config.toml
n_layer = 10
d_model = 448
n_head = 7
n_kv_head = 7
head_dim = 64
d_mlp = 1216
vocab_size = 8192
activation = "swiglu"
norm = "rmsnorm"
norm_place = "pre"
norm_eps = 1e-05
positions = "rope"
rope_base = 10000.0
rope_fraction = 1.0
qk_norm = true
attn_scale = 0.125
bias = "none"
tie_embeddings = true
parallel_block = false
extras = ["capped logits"]
init = "normal"
init_std_qkv = 0.0293
init_std_o = 0.0
init_std_up = 0.0293
init_std_down = 0.0
optimizer = "adamw"
lr = 0.00132
lr_mult_o = 0.997
beta1 = 0.9
beta2 = 0.99
lr_head = 0.00707
grad_clip = 1.0
warmup_steps = 223
schedule = "wsd"
decay_fraction = 1.0
decay_shape = "linear"
final_lr_fraction = 0.0
batch_tokens = 65536
seq_len = 2048
doc_mask = true
train_tokens = 376400000
steps = 5744
dataset = "wikipedia_en"
Each number is 128 + 24 x the weight over its row's rms, rounded and kept within 0 to 255. Layers, rows and columns count from 0. Numbers have three digits each. The size before them is the row's rms in percent of the matrix's.

# down: layer 4 MLP down (transposed), 1216x448, rms 0.0281, rows 206-261, columns 320-351
# gate: layer 4 MLP gate, 1216x448, rms 0.0321, rows 207-262, columns 320-351
# up: layer 4 MLP up, 1216x448, rms 0.0302, rows 207-262, columns 320-351
down206 104:111106122080122098114129142133150144103138147102161126129157097120143134104146145120109107136135
gate207 092:117127130128102123125106132135138185141146127141156119125105147118154076107107109118156132096134
up207 096:131144124108108093119085122143120150140095141155150124120114148102142080124120106136187125123097
down207 096:121160118127118133148075102103080106119160123170129123144112157134113129118115130136165146186106
gate208 102:180130139182150123150112127152097149117139175109132130136117095141119098156160092118156148110141
up208 101:168128134164149124082100105077153133154167123121119107135133162126144119171132113149147151145135
down208 103:161073115139159091094122147140111123102142102106129140100092125178172130144147164168129141181182
gate209 104:120110133115152133150154096179135130105108154092132120149137106111186160109123114162102120099092
up209 103:174085150135086144133132153114148168164123120125135154116123143114108127129134145144101141140139
down209 105:144151144122146113121126137163135171109091108089150135131111133186131104122165127132120100112104
gate210 102:149082122140098158091108114126138109130111092124142125104136155121131116102139115129081122083119
up210 099:131134132126130096128116137147123105131184102157101160086119121134111144125141128091184164100172
down210 100:145134121128095121159154143135155088139147121148100120115118151106134126156119101144115113155090
gate211 100:132165155113138119107169124135127089137138133114156117133108128146156125133164121149092165119114
up211 100:128155125090135155112149154117169101139106139129126151163119146160114094063135153149151089078126
down211 101:138134162095123114122116106092161115155118138177135102114115137114154116122142143119159143144152
gate212 102:119108128154140144141123140120130148116094101120130125141135116139155082124150112132147165075108
up212 098:143144156190135153101127120129112111105131144142104121105143117095094172109119165086145119121160
down212 097:135150103125142122122113106135120109070130100148123096106176130144125128131137153126090108119158
gate213 098:141148143189135126125160183115129123136097136122102113079134148157101122116121087126067128141114
up213 100:115168156109115112178173160121083103171118121138142126127103137168166148114149101126124122095129
down213 102:119130176092111131167146133121127107159122135145120119088111187108137124111147114142109093122147
gate214 099:155168175086113119160162127141131098150127081149131163107181164121112139098179094139136136057117
up214 099:149123135103139166146130154086100099129114106119157136144143165121104129122117123122158147119073
down214 095:129094107143109138113111152122130097126186147099113151189108112134141143088061168134114095140101
gate215 108:124089079197142136118120126192112163150167099129106094134100138112116131130101148141154063126176
up215 107:113130103141110175161142077137108141163124127133136155145118157142170157103113094117151141086118
down215 107:168121120084132137150106100119135145107128145109134152139099160110156154166137094154106100104147
gate216 101:128150160139120132122138099145110147130136135153093120146126121126094151129137085086085157131139
up216 106:159117119128138096105129113079116128170109144141122068114146136144136144124125082157126144134139
down216 105:159105036118159094119122116143130145114136154097112120165141108121085141129111141139125163139119
gate217 102:123085113122114158115169138120112131120161107102139087116125117075126100106148152115129112127112
up217 100:128094125125152120129109074115150112155120110115127148152159120117108138091169127097169183148113
down217 102:091114109154131093133151065137155140090094189156117112134097095140084112140155137135118160113121
gate218 100:133123123146128157165138140137147125119152144129139178083128150154132107124122136127127126106115
up218 097:136112145122168139095138113123121132154153099128099096137108113084099153175140153122130131116152
down218 099:146111115140166184145142120135150130109152165115107140076104149105106105111115153102085128095142
gate219 100:162139129119203126150095149085149142106182141140151113095117126167116151140114132120106145143098
up219 100:070126127165131146175133137127129182127107126115107153174099130139129109139109130121103122129135
down219 101:075141126120129135168124107157118153119113124159129136113098166147132126135095129150110130112126
gate220 101:166165136119144170139110112106120096088128137099144131138124114160146122121166119145137122113081
up220 103:064153151113129135105127135128128167135138116130136125113125141129147106127150129142094117151100
down220 103:111136145112165158111116179134119134166123072111148210136105166146129108134111139138132173120089
gate221 099:104139092091164112140113109097118118111129142123128163094120129094136143094119129130150112078113
up221 102:103103111128095144139133124154131147108153143081123126128154114108084140167113198175147125135111
down221 102:125109099119123155091171105134132172083146134130151113134095106163125145158069173116066141138144
gate222 105:131171147121146106152127120157129151165150121123149108095111102127119098134098088129089136125134
up222 103:136125134166111091158158093097100130163110159144141123112150111119085129112083098107170133157199
down222 105:139132178158129116138084131089113113144132130181128115083142138127087121168166125129110146103129
gate223 101:144131147151192099129146145133136110152126194119119122108116129135136151155128114102155121134128
up223 101:120186179092134135106165127124075094140144119149139148110118113142121099138124107064107142118123
down223 104:179135092109122135127148165141106114147136120150151139134099117193154132132146129131138151153132
gate224 104:119133087112134172112118136166143132092124095121144144163132139104087093118088120131115152131083
up224 101:099153139154117139109082150125136196123112100142137140152125117120103102156176068098138132122097
down224 105:148112097134128138100109170110121154139121144137090112138146143088108148128113116095145161122085
gate225 105:151120120105129099178150108175147113132158103142160129180087101104155115083130156143048114119160
up225 103:107143125163110159188121094112150125138114132129084118095116127116123147126132144136160136142134
down225 106:148144133167142113146140146098114148085156125109118135123126120127136158124096124116153118130101
gate226 093:166087136133153103142128125113136122105113135096104118100138103139130165096136099127072114129168
up226 092:118174129089127138095155115166156147144183111113155128116103120133096089123117156139118109085119
down226 095:147131141129150107145158160151167129087154132082146140124103111122151154116175159086085131088102
gate227 099:130116076177121140114141101135141140119169113160122132138091123131074092100094118121154118134090
up227 106:118146143144156142134084128122204129110135148139126142107129095150128096132108162102123142161131
down227 105:139146109136146097123130139099151148092124116105129148158135115126100092104136179129142174113102
gate228 093:134125096125114144102100096110094167109095171139090132151133148144136116132118100108137102115125
up228 097:095122142122122127145126119121112119108095148151139155122115108127088119118111128136119137104099
down228 095:145105134114093123129144129101129098154098113159129120135150110100144118139090143176140127121129
gate229 099:077142112116146150132149126106137169117155153174117143112102132139155150120095128191130132120099
up229 100:113116088126166138059121127117113173107129138173163177150127135203121126115128127107150126128084
down229 103:119125120151097148151139114085094147152116130127132155090118102120138131095123128114114121117113
gate230 098:135136147097148140115128140100135107123140129137126156137113126135155149130095159114137167120139
up230 103:115131091094116126152080129128154110073124132139147140123138139142155132132134181113093166161123
down230 100:130115144148160119138139109120158112157116133070112128103143141169118117132160117138119104129155
gate231 101:096146152127177083160137115114123141137177109176097155146128080136116112136130117097102141127119
up231 105:099112111167114087104146144100165108103164152192131160086088118125138094113119092132129158159137
down231 101:142120165156106119129105146107156153123129099119145137140100147109101092119132101149166158137156
gate232 095:186122118170094130117132119159112132110179145143096121151093116124111139099114107125109109130076
up232 095:096139086073139158144128149069143142129104166173094115127140139119101108148153111175143168101130
down232 094:114099126110150109124122126146126087112168168124127125099134131106123096147158132113184135126111
gate233 098:104127166073130085121095144138124122117146130104131098143108069137097085111095164099123114098120
up233 096:141104119128122135135134134122070141153110115106104170114135146097100134123171131121135120164164
down233 095:130151124126163126112139113138092133116124145106125145155111169143129099119148106134098121142123
gate234 101:172127145125121118153120117161132116125112113104157121185104103142081163113155131130150076105127
up234 102:123116117179132192146126158146096152151122145159130167122119145116158093158159129139103141126120
down234 101:117101080130144144172142136115121117167134133128130101151164077098157171102145148123150087141128
gate235 100:137139143141163162164168103114138180152138136108092118095100090151140164130125138119071105082133
up235 095:142138121117139121181149068072131172129131168089133112117113088120130119158115187112148097111124
down235 094:135138125096143148104123143113124102158066171060178145122169122096148102108122150127145132144111
gate236 095:139103137172122114109126106132136154146151118113149114093144139116114102082118128135114191125161
up236 093:106169131122136121138137147150134088113131154112101125119100106120148119101133137113114119163168
down236 091:158132097178135146105104124128141130116134107135141104113090117175150136134132144141118144119142
gate237 101:155120175154123167144153131144132085148122113183123146139153123116114115113144155155114146144155
up237 105:125114136130107109137135066174119116153136162133126125140103126066123107123107139108143143124132
down237 104:113121161145138160151159125115136111132130117126123129134124148139154126089131162109174161091155
gate238 101:146129138143176118107121147113134080098172106127158139095133136105154089118120139103143126114095
up238 101:116128150147120155168085139142114104122132123137161187104138147149140170094118121093145145141151
down238 101:136156118151134094189162121145172128132128154132144178128121156148138091094105147155125157118153
gate239 094:118134129094103102171152115123144192133131096112103115116090156100124153172144124122157119115164
up239 095:129120089128156117153134152094106161067155132167143156082135106157129099169146115103131137110086
down239 092:140111125152154102175155153137112143117127099162167085122171150147110139132188104165153125144127
gate240 104:156149109142091069132128165165172111146151087111111150105145107136138137096143152143142149143152
up240 102:136138131132127152120109114094172161132108120146106128122133086160123133139148088174153105148152
down240 102:105124116148174122122109151138147147052106167108142075120105128153113174124096149135141144136175
gate241 099:169156109108136081136147145163123116127138126168124139134129156117137100152120174138157105112089
up241 095:176114106158147111144141142149174106136101082151112184141138126164152095132134156117103105136134
down241 098:126138118135123099127129125151125095103146084109150119129127127120114131105136144119138162162120
gate242 100:130105159188133100117103155158122133126126136131124125119141142175161141137137105116139143130126
up242 102:113107142104105111158115081108117115154095125121102143152118114115149123100147106092154122142173
down242 102:104135120094103160126143128134163130121090124139111181119135114155124150139157139118154079132139
gate243 099:134137139128152191082175153160113138151148134114150102114123131102127166112130123074102127139148
up243 098:129102137102088171141139076103117135141110170137143133161130116128179091111107145137143118138137
down243 101:114103095129106129151106140114166142103106186163133164137124157148116125112157112144114096114109
gate244 097:132068111114136162140138109123097153168086163146120092126133161153133131148183115123180143129144
up244 092:137135126157182116138116117125136146114111139090140128098125131140096155115132119130086127117103
down244 094:131092167125090167140106148124119088140122121136133132131095122160122127148152106143162165143115
gate245 097:110118115150124137143090116150088138107125102095111145158111096149129090077130084095174156108122
up245 095:105115102117127142095158154146126116132131150156116104098104113155128170145104123116117149132189
down245 096:126151155108137132111149131122117092081173189143139170141108121109147108133115119121085073122115
gate246 106:189100107100123118117137131122130151114146181158120165160139121136115178106148133132138155109086
up246 101:148122108134142076137163104149118140099106160108133140105168118147141130072146111079146107139116
down246 105:191109128092147134131126105130136145155134124088084145098104150106103115148177141122122055097140
gate247 098:107139119147108129070117106132154146097118135124124176093115134114107127124133122117109132106112
up247 100:170123159109157137092116120119115146108139096123118126106149102143128117139102157127115130110140
down247 102:125071116137102121128153126118093099102122097137140183168140139121125171101129145169141115123118
gate248 095:126109118091119129129126100129135155107172103124106146140092112159144105089134102147167047150093
up248 094:104182153121144084151146127097112118107094118124142129094114128112130126145119148161182163114145
down248 096:099137102117163118117131084132129147091125134139116131157132110133090078098119154102088125093129
gate249 102:104106145106131144136063180106169117126148141165074157103113161117143179158156144116116160131137
up249 101:120126091106130137120126132103101170099121154141125140156158123133106129130130122152115112100137
down249 104:148157139127118106096159115120080186101082102169133126123142105178095119095089122124119136101106
gate250 105:150140145086150127168121095103164117100108077124155143119131118058113094136145119138096156124083
up250 101:131162131164157149127160131147136107058153124140150128130127106132153151146120181147119101132124
down250 104:119107114152120155146141115125082114101133123147158139151169107135107106178107138155134138158139
gate251 104:115157139118175131092134129131119112126129126123171174058128150105123150140176153113117126136093
up251 105:160122106107117114134142122127132125137156117159123116174105100135220109105103134164121135123136
down251 102:136123119150097103126164164142185114103155146167120113090128122131171175138128144126152138126126
gate252 102:130117126123155095143162132196117162166089051128126069112136140150100125140135135079147133147142
up252 100:149126079162131133108103155097161164090144132112165161086111095128130175095187150098112166116131
down252 102:098122134147074158188147103097110135148114111146149129105075124167098151060121153175137079064100
gate253 099:143134128169172136086147113170114157139122119076164115138132129117137131125125128131126122112114
up253 096:155170165120102104112117145112172124129124106179101150125128138144148095124138069127074124133100
down253 097:161191151149156159111143122157144132096140138160120125136174132104111119091126118162125110118108
gate254 108:063117116104117162105123118087107150119093132085143124097145103101125136114137140097145111111149
up254 107:129131062120135150150085102170115162124152086131084130143128095111107146104115142155130108161110
down254 110:138140151159160142132157117177124138164131121103086140124182132157118104075159119116158148137095
gate255 092:155111114125125150129162142125158145173114165131144157118141085144167132093101137161115152132151
up255 091:158134138105123096131115156113093146109136125106160081128128103137144133138130068102130195104069
down255 092:123099136129174129147110114139147122144105144114094120141102115159123079113126144107114134101130
gate256 099:089101133115142143149140051122114159142166105099096138163116122116158177108153115065162129118138
up256 100:160187149153163126149134120164134080116104123161140118103131162160092107104132115171153145149133
down256 097:115085130109165089147131087137136201143160115112111125134137112145165153101099121153113081144138
gate257 107:084127158141104115160125128101136106127144116129103122148110141175136172156165148121131142123193
up257 106:164127098110151111119143160132134085088125121141173124089143120102128108075090135117123117148095
down257 096:142087154134157069161108144168167092095110105147135102114158136134147126139150098123127111128160
gate258 099:116132167131116129123107131132162100138134154146149124112136116141149141125141123129120163087175
up258 097:194119111132169135098127155133107118149131101127175133141144156150164137165122168109167107133139
down258 101:135125141125105142131103125153168099119129087125105129127102090112145099113121134167160102115156
gate259 099:123097107148138113184156158090109095131119121085105079135109142132156101111129117158121143128121
up259 102:102101149134155145122145163115104113107155111129157116125112151158145132070137157141157151113121
down259 102:119107083119093148126148163118143112151186117144154129132105116111134126113129114129082103106141
gate260 098:141115106162124138115138163106120099148171144104120107117094154083121065112151160134123107137114
up260 094:105123115144105134114118132125091083177157167121108117143097128125126104133169141132126130141138
down260 094:144102146111104119166099111133145148144139091153133158113071113152106141105137119116121150115161
gate261 100:134128123093113151174136126146139108084112116143135126139122097148148111125148111140098104093095
up261 100:063097153088155133190117143145125118119154151062112133173109086091132119117123126095138078126167
down261 103:073138128100125153172130147115116091106137144083111137133138143110109116172124100082139098087133
gate262 104:115164155127124158134118123156166095135120139086062096109113090116175139102107122121182106162106
up262 101:099136144142149138126149160118113160124129114137144127150146119127111152119144155119150124131111